Each number is 500 + 50 x the weight over its row's rms, rounded and kept within 0 to 999. Layers, rows and columns count from 0. Numbers have three digits each. The size before them is the row's rms in percent of the matrix's.

# layer 4 MLP down (transposed), 512x128, rms 0.102, rows 343-449, columns 0-63
062:498445601450448502480519423472571551540447564578494582443524524568453550584514475531539496492423548475463424435450563519526497450503592520527412451486476555419439577481517461483497567499500451
063:528505510529508432435454456448527432488521498515441453514467505420497455512459500511499488390389468516434557436650493454519545504596559477473533553516610524442444546468421499409443460582529450
101:469457513487466443458400486434470455559505521513597572586496557523480418512471537571459503456575484514564459537590516508471486451534554484576506452475552513518501540494555474379528451552562535
076:533587553519483559496544543530568518544457520481539479489487495516446469498471597540440445522521438498486462544320487498574467480595440410510461517479578594448547487510663514543520528552628601
090:545465588510552462501490485498477499469457499553424467499472439508497515576479429470541639492578462496538445522611491418512581600535429502391493409623503536480559535487526543543458525344530482
135:530556474605466516482449474514545457518452438430519505508561548559539530440510547493510484539359469440425506424517586542530604563463437508475508556492554492496500442506537487482381520415498504
093:481394510490513475509556511454522470508469537539489495536511466404472413476489531507482484507435501508392418581551530461440603530557532562404551498499551425522469511464544480500519425456601471
073:496534491450437540554511545496508450488534535558425458506432501464518515481468559536444493599467477532488533526586407450437542555436524477521436419513471539566559520433508474541496601586396478
109:482526471571497578492527505459526451403504569461520521548550461601408500451428548523515535431433507492413511510479486535516603454473535513472531661545547489408484465474474444479488571477575437
070:423503492510503516556582535514644506573469529493445477589491461524527467510525473546498493465437485553474437419575422454662509423500516476420461573544477544628523519491546445470514546441488473
078:504508432462511514563548494480464546521520512418492492506555530529437502494457500472501401508503559506470417475435576468513544481591512500472596545581506439488497501558539497541496562413513550
072:477432514527426452418482470555484388455543539541537485537447546393515542450533579467472511488433424550489497560564558462482456424557619584517525493493524509578498424442476484582557452538476454
090:488506587563461489525554518508612501511542545559468431576408453453520503509479473535466518479470461511481478516585582546566555451485544538510467459539545442568432493436556513529545409377604544
109:533512607525490558360529517517469498537466520488447481608392545523473459470521593371533524424541400396535476521496567424548542506551526563522485512566551531474504528433559484558535501470561536
106:524465454495459540522525485505523403426497487590581507571464495515576460432562493497510527525499364410500526627512466568525477484503530464482464495492579500511462507528515478577582516608480477
106:457450488437511576548539442524401508515516445441534570516551510488461532534424517542452498512391543522430386526484501589458562529428521525636546420492488438530465477425617472474614447516505527
103:483541462497399415428524562469488461465479525497452454461452548570485501510418527541332445534508510500481515495539478531597464434443473531569496516543460572454589463439448491548493481535460588
127:534552432584468406521499474592511495526521442499551505507581496565504546545505527486552468510548510483545474504544448393468483523589542471483516445505504405485596520537437524531499481585592445
130:426390439541494494540566556491441412515443581461495561604512452537476430496479513568451524556542537544448434583491540469438574420510437570576542552477519471525463565428434472484478514470526523
106:526473524459548589488494488540411610574557482453501526459479485427470436500460464461446521491535588463521456444458472519478498497491557546439647441487441413493535484533380473433521574534621440
087:454396475521492517521541441588500486562499440497580583527508546564413471500599529472583497510502486442566517479412513539425439534500520427435517484512493512458493520567524539432496475408520483
080:469486442480461558512472465485462439518443531467484595558415499517520502574432526485435419476512481470481481510544484520540497466465444505531520600505472530535559420480523570485444456405492573
101:470479547513539527589500566541436536440486513446490501433504500387536554546496581450537623498370522552478551448514510549379481618453354502452494447489526412524551580497530449454442469507575539
097:467537487504451487487483498499596433458499487477606509603446464515506526394468538491375531443442422435464508499525498518512469436421547446536474433511471460501500558530491604522559437481532505
071:494480447438443608459423535466523545477494454509481464556462548424545534514552525368454466392561502390520537501619450477451419541444515491492442536534532408472502560557376557519518502487501486
118:539423480444528575573465526478518514481461611452428476545470551573463403389538562458463538535525447466494514499491535509422573644450435451519510516525494419467446514519454508615418550499481552
047:526461469480528453536444523496451494356462458550394448386530595523531479460458500540489497561456451532576578452396498507469390507525551420482562500487482538397523509523466548510494503497530543
102:464452483474545504568477579449505447565527475522583506498449527592555477501482380587481490508402614421505545451538578511447540466444502531426496475460440659527585551543578492481496451510457468
101:465417498468453562505527434456408520562466500469447554647470479482506507551461512552496557488478548507473389491490437551536507549525477480611615387431527475583505501454443520486570520563553546
090:464511476475571486492497527478480482519568495517472379454491506500514501506566479558499579613447504453517531538594539611414458501472580463553409407498575445421439433429541483505481431450544557
082:450471505472429441543469475526518482444463504546539529607521508529495552560441463465551478496489486490574518476564524444588462393563472501493534516470568535495476546446487369548480568550553477
101:441483524416576557539558449465465454515514470441563564638492487509489492525439451489533511492414551493455436553490496517469459572428516508520529465558474486515579512467550447517541462538515500
110:492484541438475513593494484584421478542494504478509532520492522532452516488560408503437544511515408559435487535565483457560593483531443463434512494462531562501483539561506496582556496531511499
086:446461508523573493536527536405512521516507541505522480488558422512545545477465590514423516378547509531527529480562481449442558502387461494498504472535423512507507491548418472498538571607465501
097:474487462468454487493507537495520437473517534497520532505526492398524472577519560605530482496555525540513494494494566464487538463594542545469522514479580528458497484429531466488542440445513465
092:506364565531536603476492531494542564431448512463548516545468479543385396471535488514511409521542508445464471506493461444510518515537532441517484579579552479598491485472508432416530452531465518
105:461505478523481605558557492467469378581440535472441536661440504526514457490508550561460528482505565418425458540462462484529624485526514509644513415520494443426462557490553525473436479560478446
092:468413588503461405474514451554505502546498485502558463568459536486531535551441575465469429510399412527409472460548536495575508485538516608517540508491522489500497519386502454504551466576501430
102:472376526518580439444605417491535581479442509471492434570548533499427477530424566581453545481496422538476504610519440489460487494502482610608527451557486569653447550571522493515508518514553504
100:500436512580485572497525491494457574531507465523539511538518503429416449505548454593522522437509550440504531526530481564427521551426525483517502466510567372504391482543508453454468509506547492
147:468413530528510517504553498435579428556498545528608503610528496481480425481490488529587470503476535479491477526477516459561499381586568526492503451518647483503477561464513417495545508464517469
129:398416487517477448534408486565559533590456480460499556566530606471509511476456495582509546509589458584472467476477513507508528546498469501471507480553476470498552554423449499591508537484578524
077:557492516509456534439517489515421571549423492444497521612478494513569523510500473515479551453456515509435410535519453513525456471544463506444581399519510504545590361585494491533505516520479475
089:554532427532448507494530434476472548534480495491427515457509478499528403512573440480506628469508523436505492457606512481409448449505622477483437414532505460531439534541454497438540500474495470
077:545596443473509569437578528546492457557471503386534549585473485531545384488553508423483495501534523426523503382553576595453513491481431559555482498537550504513439522542544512574508514453516539
099:569495500547544523445482432452476586469459505391583532531426532515525440495556544452441483437525468563516414476532524446426485503426564532400589502568486490503553485460546480436592445590501519
076:550523538537492485429614466459404452487572510467510466539499508510447498475572483456509483430542506459522467559398512587506412482393442509500537521488542562577571398539524488490528554524550491
107:555566565485494530570493428518565482474533556464506418543527453451431547551557609407514530459433489530492512506505494576504550517606501510465517455543537504440346450565466542554418461510482495
079:489493465508427474426539460549506603479463522522457527547563490559423560568516471465577554521512500426562476540548499502452492376481432522566491559485512508579489493417578432494467476440524446
097:527477664548557520432642479400568597401521476447547474425453504402503531450595509454572487467524584491543513538535505505471493432482472520505488488525471556555471517497464480450476517513462459
071:502497417461468529569512532490433558633490531462579489616490419471466457441491584483517554551531536566448452508474453510524529542505332508578523452456544456438511514490415475484474535534482452
108:504527525601418524457479546481489511484501497450546536434519463560584492498467499539472509489495485416563467559521541457547515454459545477534477475519378593627431485506555496484535448475519442
090:470519502526476563517491514525484464573465506509497498547581548633501572588468481463447469453468522471528502432449509525431451507617577526501501447474534509534493530428607526369563395559417549
091:398577506580403521471430478414472527483440494434411455618471589520532459519494531496517406483512536537452473514520480477393509522513567501466501570463496399577433513451541504443565380586491577
073:562524443651492441512497457421502548521593517530510442588457474546495428463451426467528533549500542513454477472464474457417564473444494584400461508554508490486442518531497491482440567536490561
117:451465556474502492444494438539407605615474417517544491506470534458471473549556487614474525441584458426473512502544466603500531614509465535587478382439547474588442459468473462448552515543555475
085:485440465475443438496504541510500472442491527537447497557481481478523421476521513565551583515443497564362484547542490504475570441492521497531490403576512515466421445475558525435495504505484447
101:436454464450464515461504451464469435496463512480426515566508498458394545464488500472521492488442526467500432516506447502532475535513584536490596437463563478572491532472422403493486513532492516
093:443480484430503500545521583509550467507524486503412474529428523529493430503537543543534439508524504464607490508492494507425490427513505648484487579488538468500517481497381504470533537620462479
085:443375473513501506510540484456477465492462524522617490579446527597489520396508489513500605493599345495493507580494514509451532503513515551422482399569523553530485479528424476424555454580546490
114:581496427548469483453478490523572564475428429549542483470436474518435497583534514417439394474546532508496509500528540572494494502449480487475492516400452405488502516546553524545517418529483481
087:559524431487525544399490382504488580473454467505502432534550474594507460474536528526521513526480456524511479541557483546538522513501396490410513482521567461517471537529483541474556358515566476
110:449465426482402520519516468429505475500542545431602560584571491512483497496451421544471498427473555537481397618494482523548465380537545512563549454481586460477513544586515460455546424562521431
097:449367478508482457452517456449461482508506500507563510526506501516542370509571584430392456373472487533460466625504546433508430537532545477482513574466533429439457457504463544509528483500562511
112:492547463521539490517440465440457495537473416457429496508429509568462472483485439603496490518610530511555504465500414584507482504446525456503490545485425508443557465482553500374469509469541493
087:477393470417520522596678558495461515512426563482520600616535514526535455544527546501485579562455492468510484526546507510489509441448431540451445465531452384529465523435504526480549452508534545
095:471461602416491525508531537593555583517475529428505517491482551499547476431337514461597545617480506488516486486481502415474481488467441563491525570572488453500518516540426546462411541388505414
115:561597505454526531522424472513566496530460505436489580553459542459529505564574589533479413462439525547490478492377530490479529576528439461462669451455537501523602446513543436560489494515594498
074:510581440478470557538590575447535489565477505483451584558521469495503578469541552496467516462485577553481422387441510496542485473500406538500484490575512456562496459504519536514512553439550410
108:446453468453517442543444470468614426472447465488477418584541500483540502439687457489576575433488454559484480522522553429442578540501537509437491475549530392481563507512455437516492532511475494
102:570439550442492582480469560477475608426478510538434568507564493532558513496444540503512511501532519474459468508535589486602515565433623476552499532484477472541478518480569521515493434527445574
077:491525510488438530454531548467477610511486459471457519599438443482389503503536510510530468422549537535439464505525429473512406504505399552439513489538567540549430533479454520571575425504399567
098:472470508538451448549512557446540491535481549451530561564412452517440373479618495510477691459408484557356451490513538473360610513465501524532567482514548514447472484521545509463514468534509470
116:474544529431503581556439550462437505564545431587500483450538483487516575580482530543466508507493575476526482500508447472557492514477397557434510518507484447513527474459404413542480468484454522
090:521488498541572501516515415513566439578521567496593486484542517588562440590469468527419561489576418485473460439505492520437518539650574466513493402516396477595460553542561561452554429521481472
088:462512549494516516463512460508509570418460516517567483544447520547639508514503454547466595435418501561526483499538531494511436510467500407476491525613503516498452519600531568515550437485396460
070:503550517538452518492528471476463445546549498446494427651437475499533558539490593417453490474360436577506541561504476487580473518515518451569472462480568417505530495586446536535494512554483481
091:521438449508510475460530475479386504516493507391515510602493470341514504460508453562490507484530590477504396503584515532451471545457509508496646532423511486536549486480484440448461498568524523
081:408480519494473493488571540567491488499455488547412552569573487459534419561659412581515468440588443559486495358497521482443534470503434505559502484530454561501398462515473508575482584526551418
134:504436526493576477418510465522527501527546498416457523384500577418467454467480556508471495528470539559517522527571491415501488514444542542520527568453515525491527463422534495561507466448631458
094:517492374460495530495442473619518479458467452496476450494519575483541405513563515504450507448499457466493515478609554470481492498518537422496381577459517493588472491481516518490527502470533485
076:523474550546466562524605518389446551569544489497612465618447468537555548485484556394424521466488550484447495496403451488535526540456503556618518510499491535521512501512531478526539543518478493
096:491575542538461521498442594547553436537491470480439502597535487563565451565395370474484530381519543449542490507516579427494510450458530625521522384569532523607464482506578494456483454478465556
108:495430436536405488573560509433457449525519549486493540619518468514458447393464448504481473498482561504488435602459490437492541483522569595533558501549529531436404404532388424512488559583569519
091:535483522474468553542508509532399573439434483436602477521546547489439542502493567438500518567488469504546520473523494466371504559517403515380560450501497571479509505554442468460511551498386477
100:511532464507475423438492483548495453503529445529514384481507482520602519543470473515447410556438558512480500511524529515534520537488462537396497582566469464600480566535436536535393507485497551
082:470520530490450464451556477518497546525501425405515584456333541482508507549548510403552432477473529536465478458535477655523499514516454533509498479559475401520532478509595506527472480407557497
087:519453492540487561513597556512484563497485522498495524626452471587467531563528534524545508589406497383457517522546444493511486466470456568570516509481494501428496488461567434541494504512447544
125:497544493537497532521486460413489462501527498500523486514466499513553462473587472426527562534516540474535494387513532489433471562427495579444474458442515492489626382567512529330475560481534518
094:446450461568482447494557447498565421476419523480537407508565503431524571515509522613478572528495526503420473610529555558497617506467393555507458550481497422478460512449522420530534517451516452
110:452393479548522487534566586443555412461494587475606513571493474406499433550539520436543561486580511540565448534481584472355479539506467547468538455517503371488457447443429533507516568500577464
093:545399511479501531493610503503418467463558469482513462565501513476419445490560476479567538461425502484509493599523370494481421565553507503491527492490581530534466568500435421469495605574489599
104:475409372611451478511494516460442497587462510438562582528559472471469492539446500581441478470442544537500430563470477453477571448631540479562547478512549427504445507474513417440541424529431533
086:511523492518429559508424476516481517473492567485538427492450540463499456464539547475440529522521400598531521460496504480605510441504505432476471387539502477556535358522484457545506518473456470
093:563470491575430524419530542454493505595425526485442531453566529450483550480492455580516455542452507448573532472551609492594498443563470487494505517469543554556567477532474493474536525431491504
113:467426454528486504503500550436470499574533514535501557563516493533547591533518475517512512537369579422589485515529485428538529455552369520527491470490532490438475508477494414366556537515502477
102:493443536478444540490575487556511569478382525430435537459499468571439492520564588549516551532492577404493473515528429512429491572468589495551503474489492391488560437532500491474577506520529511
090:462448497531452543540529615543521467483574503433550526554466480553570458459533511548528485460474479388473467606492441474352542532556478576496525484502585469512445479545389462526505533523522521
087:532444451472447564559544541468517555444469562466552451496474475466414477483598505501455613484513592449472471429479517544525572517443590547463496457533577489500519479410470473485496448468485556
147:505380457486521494513491466428500426529456567552611513607478495496559511508496464523513552460479523508464460517541556394567514325595603499477471457474662502513484594482515445562510517489534515
080:492487471475443464364534517512485441569452473543461490564585540443493521430569482551504497541556485394476557606560430459544593491543565491498520446491584406455384544558527471508541573534581470
116:457376598618447550523393543513433511615432529488573554502555437489405484454497406540575488611609547527444450526489450554478604505529500560439487484471489483545469487532429563480413458426542548
084:475435381611479522567535445492379479590444513444524505575418512542539538382540500565490549464529458432415502507460508415503660514490526552493491388565556410496509477467516449490537485572543482
121:424429562526438457512481483465441514530530438488563475544497498508426341544546465566535427469690490550473468492513515589532546467480491557515481546524510500528467482470521519470405505486502468
089:518528483527457620510476508526424472360505472437498426531378477539426454532545466575584545479573518494455504490507466524518533481419548524479519452519489473453554465590448509549469470422584452
107:535400455456452532484550488464524439428531451442492568627500457521466430416480555495485553610470466460467410569460506499421585446527511424541567465498505566510502597454532504501512460518524605
089:478496568395445555537475515470497468614505485577366468515379564512523551550425468482542457506494489463473481549507553485487426530482388502532480430367526509544545516535451532477566402461552516
# layer 4 MLP up, 512x128, rms 0.144, rows 344-450, columns 0-63
086:489508523444600549494493565521412500465483500570526439413497533370497560540520623517487545537503485460480603525573462476379449586481429563470461449493449377512628517551527485446507407537477400
102:472421465439565539465398499486500447469413512588514442453552539464418479378476493529502443540511506444494515435783467409512583520503565492479511454506500546463480483447476440473491496500437434
092:486431535465488530460419523497516561475380573496500500552476616548509474491514466590569514443554415444499553400511538521454497480630636479481489471506533497526478543454541477495579502496429435
088:483562438433443548422533432574428488505545403487446475514585419424458509595550459521482561484562478448553508533518465496547438508450464639552488548515514491573533444453526537492436515509518505
129:413459502460499530447467562478517411390558529576549496455636503490452504457529497582501510463588519547470490482562533475540502463450609552477487483466502498437504447420438514467615558574595470
101:451438442443566465470444629520487544449490555543546488452535559435496439465478497598502508431545498562425480443561487462428501553518615506484499446570459489440543458421529474502528469483506518
095:526494463499576536480488410461420439490511550530516494444505524476516396496457478547452463527454544413484499500525502513421537433519576573490491415466480428517459532431462435485521433664404507
109:477484519483625523477394534426488549491511503553524505417464516478484453442505499576559571412581576547442476489548486465446505581503546506569528570541466481490524472470443513425393516531538460
083:469474550471604567439513482541497587436531577531599445419597538425478434555554504539508545429514485432549437557483493519450487626468485481479522509535476514458432404496465455472551505581477462
099:428528428424569552482449576434385505428502529547502469448571491463445423506452546560533518529430523463470489360583406482520519523568546512526482495450442569465475473397438434480523569484484497
096:454454513491556472501377485556486452492436478588443425470497563466503520505500588531520571491541503536498597376569478413568540435485510504509473510489471490440556484501543488503470452543474455
102:448465514486542531430396483614522469476476568556547486434454575463498457553508523525540498523519468486490507464584480473556509537486660535416506435486429447462567467371545487501524392483494516
100:498413514463522519432472568498497480530452478548492474545491499506457366437546546577534482461537471482409542447519474438532589556534579494468468533608478534399520437417565504602480477617513486
100:435461469504503495436507511514462451413510570665545498474536506471427524484504490529530562524539477529498510397596437430495520456499485473503500471543425463388556504424421532445567600499512432
102:498427495534587466448331455525464490482511566605511494392530575468366420509403505560524446516573502525513538515574474497505435535454546413438482505515462512480480467423402491509544499554512491
080:483478542449502522505546458448542539430399540478539542532530549550498433547513519576546550407458437521489464455515526512497499528533645496474489459521562379498534444533533477444501472542362522
127:518543395576471515528475511580481602501431509537562485497517490495450461488500461503447489522582456467553467425536437530406546515436482469527524469514511524476504470551446471423648599469416487
105:480482478496517510496399466551512429468513543558474441480488463463495412439633398516496419554555485433431536571528523413496504496507584484504484484430519573506481432457505436518545433558501541
103:478517523462586655405469568464416490541602510499549514470499513432491452548487504509501504550505503499466480537645525452422507591515577573510516457470453444505487466381572454512513457554527497
101:466498405549594625597483494469489549524451530500604521449505468490388437441511514528528530520547527530484474438581490439385490546483509501525516439426473502455504509434422416429535538575489571
104:414416521452520534560478529469464471514499568570497433487472454458469546412482536532458503490496475513350538541514584457559584456514570490483545437541479502548470492422407427533492516475538486
076:487446496559440521530482546389546421571485554480501441539529560547492498559423445520609538422464439493532417531520553546609536452520558589511541530608507529523478450435484554543529438520433560
094:427456493504533471495441526563463495498469513610530474490537598426477484508524493525512522574518467457472552448511493404540499486522501502439554542582461540515600508471466510525514507488526370
105:510561511577565463491435590520514499485510466559612485484472497544470493465505527543456586465531473477461457409557511426520585524507597488435561503589372531445519526429491500418499481494459351
124:467436484495504455526460508526470495497484517592441476487623543431433517396487493584508544483610535541490498476543415472522565431531534522471496578594469553465473487491403448500457545488555488
052:444428498562524562514555594493485545574514530495572595513473451500456414471531463537507557457517574498449377465499465528483521489536474534529689476523516475554441529446461497456519491567537509
096:449464505491549440541461560513501458443464460507520387533458511472493481539416611628509531513431565510487533517510506508491530487532478551531538529530487529472519583511538470510467570453549377
095:445424447522574501530417525519501475478459590577536467473528536452436472465477547557499484568543477520485544510569469365346614489516512513421495491450418458435447466410421374532571458484476474
097:509408457541536510502404502531457449473495516633493454457591537454455492398505511560519553523529468501453527474570454390524539474508553542388478476536466495421513452405447508494444538471527446
094:519520390506566494564476598619422470540442465484508541468544458520502475435602463471436503533514524605394518495532557485526525492492508478420471483481433501505540490506575508547472463439540419
100:469425468479632485431381455526453468435469567616539416470541559411439459472448453515511444482544511526486494514593484517521519489515580454351520544508460481446501404467397451515538485617440481
112:394480491482499568575400564571448457450563605513586477540513469468497510416435496467545463600519477427403571507502510449494468449526479460421498448487502541515506481488485417508521609432524438
098:410497465538517557608525498533462496512492483524513467473460474511465579434478558556544583497499538367454462545507367396466530503517557590534487581592501514484463483479480541527416508500472493
098:492488495477592565301425439545509535431507490540521444456501552470481512447505472521514523408573433491500530491538450513496505563464557573449509454582456516450519470453559507407557473564550455
086:461430502500518476597504489535429521428501598611558494552482512457421472469440457521530509576569449430471518477537458387384506493500505513475589429547538519573541477503335501481526552498546428
105:513472443517569493546422458490506428461502595556484471472418525385434413499559556515545460569596470480476533561566501477522531500491532532412546514486444531456507397422511444594557494555521492
092:495478497538588482517474567537394557448440558537550453425523584393483438422453508561531554499575457444509534508565468503329467492440520519381553442476439451513539471447479441480581487510502465
101:460418501511471521544475515498467462516469637571525460535519490489473461447604424483552467506601477417439538514524539410483592476561570554464504432582507498456455530461397418574539440479604489
102:485441449442473453552345496562532494443554473567558482483528529410444544431513518588521506555530471487495542496546420467481505495410590560466509479539498560368508431488427421528520568480594439
117:450413466444478409487462484476535423484487550529541501463536553469454391479545488516504463505620508481484478545562537485612484520481613552466472479574509419516541418486497489484473446451507466
120:444523504438518517529479446594516467549554443572598490476460557530421447468520475550516549500515462507508475440574361483497459486542600583502501494505467560562584453553528517438575500460523484
102:496402484497555502460469571506421496545453518550478408513541565437454562466441446602507484450522449503458497499575568496469507546497586534468495462586444503515498414425402427503429551557445516
100:530484460512495540440402563480436488452411527558490476500529561456476491483508477555486501508512501430439496493585497466434503502502553486438509428504526465443474540441506449502490565567502511
091:485531530513572518488482572464515476441560500520663493515469502572460370440576559525476488603478468522452493539488409453496539441505501579567517524499486537546516471411487527469511544599421498
096:448472438429548594535515536545429560459499547565525440491473538489461529445483486546551484517576503447453533476578475482367484527523572476458523459537435433523536459435485499444572507472529362
078:430516426567491508534421429474482464499491498549486523450461454489410526520442427457555543593471464412481450517497577440531567406546524589437511543596578453489465519502507429562528492559482500
114:421491511465493533507516473500459433512507540514517425484516504485463527432490503510575594502483472519334527482536504509537491433557538579494471480562524384412471505444425454412436472518551490
088:502521442425498617510517438503520496434549432498449488516517483507456557485622527440548475552493455489420522543551580422575548536455578580507471489496463550435473409492537434516443461446496504
089:493487450560540450565507534525541497461528528489547469449471490410476466446443546512515493611555538424478484598504534385501482501483548492431465629498420571532545481454475456571526552423491497
070:492548458468473534475492498482420431483492500455500537547471444392502421488541459483445484502526508485383463526542511444518573444517588489517527502540602604464458518492577447514520424530482468
101:525532445473475467538503505560421498362487477506578502532482474460512520534485531473517522687494545479486564468481466469526526552495454518484508448520484420491579598527461488483401573549469500
082:353542488442508425490521469596496544439483512505512477457533499425480529501574527461578504605527602509471536480517450481567553488421504521469481541492523462541588368538515413486551498493530483
097:445513438553459536498477492497533538506489514518457479509466461540416370509621453576498434526584525466397477559525507477414488440509559479537499565481536549534396558374426488450494428482535488
091:499448568530554516403509501504435532488512487513578540465539520488446509423539573529550533446507485481410499528546447523566599506506494522525556474550478482517506377445568502467471455605547543
102:476448461482558520576359511552459603475495493575527484461522555450426444476499502673564533553528517456514519461593397444471455548500523574425478479485557539389516421481425421452503559487567484
099:479394498564575544437458520553471484492496558576512508504594509475474507472546467514570492505531459523350468521521465467482553508473576546446454364513446432477542423485503493504472429461491437
099:471416471506579404506427471583399478453430532537593483426501548414460439416523502529554517603525467450537517517582500444436459477429508527383506533450520484441496497449486413509572527546529463
113:393416426491583477474488516509449391528467547560496474443462565550495465484504446536498509542463492443474481476541522452411561506446493610483527486517410449475508484407369427463543458539407510
094:363439485533540501505511534441493463461433592560601474515513521460474468508473544560553519614571524463466518466515450383451563470554546577485541486523474468518508511462508461448535461513419446
100:483481498531456563571503495440522418544587448546436423518499521541469496473417419473559498538429546485477495557474479442407572375464518619506487426504539550519488484579500494491516454424505410
096:523574437540516478415450616513442533497511488547601456546470523539508429460606439477550546444519380460501465383474490516433387495452514505416525516466553565437494504528537472501504554504545495
093:520469493513524526361415468497512522409578484559505430477480519526402460444516437476626401485520491453485514556566538491608460458450570465458497479521455582530515348427481405443498518606527470
098:500461523496479513451443504539519439436542505584534462555533470485469365373613481572512459498540502445497530494542493423540606502468655524463482499513543549422538411474527497509500457560474523
106:466464550491508459522449486479536428509507596535463412548440505556491515471406546531588492582443489488361520539506513489484632500560504543524502431534443451503451475487540405564528436444528530
095:455435428536554520437463498537516474482505515602522469482518532477467456462586496553479442501483489502399543594538420456523544491456645488401478415501478507476502499392436498518521454535483457
114:453502489531543423452448506502453518524546474550539535428592518478391493513422448570545596580507516468476457436528419438522485511463539618522516498472471487536551433513453471511498465399539440
130:478477361437493528486433503466373538439489456508522473485530521382430481480460502516478567524484492530448493498607452483444422554454533511432492430429549522488500509431462458557493499444603520
076:424488507481477501420544484468491479459480457502496514540454454529452555558574452521485476484521495461441457498503531441546593458472525547542451544564508516400504539463453468503468537554429406
107:508415434564517586471471475545511490471437558562496540471555563500481407547497512560509584487572445455479480485548540491339501497428641589538501459579454449522449511416415552523446510491503502
104:463470470423500513551533571527478505524502537560560491526425460456532377411561498523491511574500462358500532355510475533475541554499466488516509485440504569424554548510418497487576579501489529
097:443427474466497487488451520428490502495470525582518478451560537445415417498464445592481456447541426486497463399566487430532547380579582516449493495448507549480520524423512497490537442527542482
096:459391516530514523520463447507447562490523577558465491451483471524486516436522471512545613499479436473369527515544476455450509575495555548516497374602479481526479476480555484485461544462471457
082:467469424574506462524552534496422483428572537611499470525438466437418550407446488445522456591511594465468602552496484474443458475534440555437488457465515455501508492550404473463530614545544447
091:443485546400462471391515533494417510509540500479538484493538470426471558469534535533489522527520538548542530461523427470578527486530493533469502580607517508576521403482524496546571561453524490
086:399444580489495550454536559434460531473529514535466479500521510514482515515556520464485467467405441505471519412486336521439469594511535477489478417569510470527493532540480490529443592540575542
093:506431468441539537470452496518445456434516569592510435468525572331464418481437503543563511579486409444442575473570439404460474519520543552435520424520497507414586500451484467571445549487461465
095:457450453538514562472413451531504527473503505543536505492535513556483479432543483540529478612466484419441559517558524410416537455494583478441453498487453506460435444498447330476507454510503504
100:429451482497531591565494534485457513528502530575536477458479505563422487419531457497534429534508554435545453416574503516405552453482545551493541497485412510525479557492375499384585568577393465
122:377447469470568539469415576444441428490564516581514489435506516503450519520509464528483498526462524444443504436613434482505473464481628560489501438484455402519520482470372510506500467516580416
092:454472488420552554492442502554433478483430539569511569415516605464501491497515484584557468477458509517457494486601470506463483486503640481447490488504453437563486498406488408474455463512475525
089:470458427516562482443402477462482437526428475515475549504486467499494362382550473577539490453549517457496462467550568465492493480468600542427557536462534562478458436418465463577527446519581571
090:492508501477507476452623529511408527519491577543459486489413459538429533512444539512544505608462500530441529516545352452483618513466466490519465470528510470472659483521472411531515532478600415
093:442441553505534507420459455442485491398480613529505392519503593451366555469434524542594536455479486539498532476515497476562505450521559535460515465558520394447461461500473450544516538616515451
086:541485526541636560450505584507443570529461485471504516506455505466446524502468588479518512509516524518433488470540585447408563576613558495480520475478532413515471476375538378477458407512554500
089:487474411551635477576481495548620537524547549546501512402522558523511431482540540526424452498572541520420459569494504412415643488520582490442472546539459396478431476446470576563450448442461519
111:486523497486509472434437436516470537579455452510441498484399607526443400528496473615530546465481454438479484467493499540399506503513513520502501401442491438439476451472521518423612553487540552
100:498396492531526509494442516497500547504553616547447421468556549529458367448508375533581462481512443546418478576513572495433564434541559566479504425489537487521478453343414531450521441549483524
117:544415541495482532393492488496537536478462467508481538478563544496493361478445470582601522453510498540479493457573469488455511477478635509488520466543546487340510488388438531510555546421521458
105:514396519505602483456508461588564548457530527501589476476542526528421495505513566565532509499470463460372505520537516482520561519506549505500475524542441464472437444435606383470499447464453521
098:445457475546494476423436511489484438449485549574582450511508548470432526474527490658511499440618435459423518464563511430490524508484688594504444493648498522415487456464496506519521461548480464
102:476429446546523440493392487539427422448524544609548489506474482454470524451458503569599560587484483392513514460567472388408519479403469583421480446494492447491437491542455490452551508506553455
095:543473496596517519450404511492487539466549521542515406489526552544404499493514445556583488491553466388473510524568523463524473495439570464497502488572451516461475385473445496489568528539493506
094:531450432437499474476498509496433565444480550558475380436507557489456400473452504520533542528478463478454542430555457495475503508468544505490515415444492466456571474443424458466523598518475458
090:377549533560531489572486528567478480504527512530594439506461520479508419560534574466463540446569511382470586521466464515548463520494474511531495524529438541574640544452536476448509496510439483
104:494483497508565485459490461524402544402557494542517444430492505561429521472459620455509424537584503455398571561501310544415525609502481497465484432483483406503553459480429456460526580554431516
097:468456525448457469433428541507452491467492518591478488473519538539444491417569568628543462520510481499423519460556436503477629503505601489470515405492542483444575430429480416540510546538536461
102:459426505471488493521502495466394439513490571597491409470555498488451520482419510577557561537499497425383559449525452512538567475509492589542490378567484387516504503490461444413457551607469542
091:387526424507579540487529528571427525499512414560469495477573477478432486404574449501510463546452528567443484497529462490471475495524443536448462521466564568451476509452405520512539558488532484
124:417440525470479460452500474518497460450485534484536496446526536480507511493522517582570455496557507516399507530557495459619544475484576498464454536473521524510517454463538494558427462439510541
110:396463451449578544498441543526449580482490495508592519500447480527480501438601470577584545468551499532476506466536463461526545558521501548497530501605456529397533537458485382495552535526527398
113:432486575513507536511493541445486604481545555509583527488513531537425467502477478546547496469579527456498464461498421397436566510494491642500487510587519451532541375486532499477586410425446475
088:531457421528475536476450490496510538444486562508553505503444529472392408440517489559532476567580432432481496544507474438476470458520641544489547458557495515490545420444484496470511543518502428
112:520462473503546471516463569478511448543451504530506509507575508512536431496535429493491555505467454557419472525548552471487551595513663537471452318508478406396491507484423465447485400511438400
099:443504518532499521417488481545530552449422443488606514488426499486413483490512461656524453500556483418491520425519451489500451551443532540514507553502471573469533502423544512531530470467548399
097:433433500544555484571457447483442466421487650608502434448511518403414570471412538562561514558575522535447531526557438410518526515556491548473479449554410401531493516450439485480544506556468423
093:454473400482456442569420526510519448511476500488428510554524485499551502449520451636497461444571437423422477549530571497461530502575562538527479449495550504475470465328519401627446550468579505
110:368503573497504597517542530537447457489465561512436448516431539408500502397491562526495507524495531488451536473511483494536457520436528553484483490549495459448567457446597465523399450485555476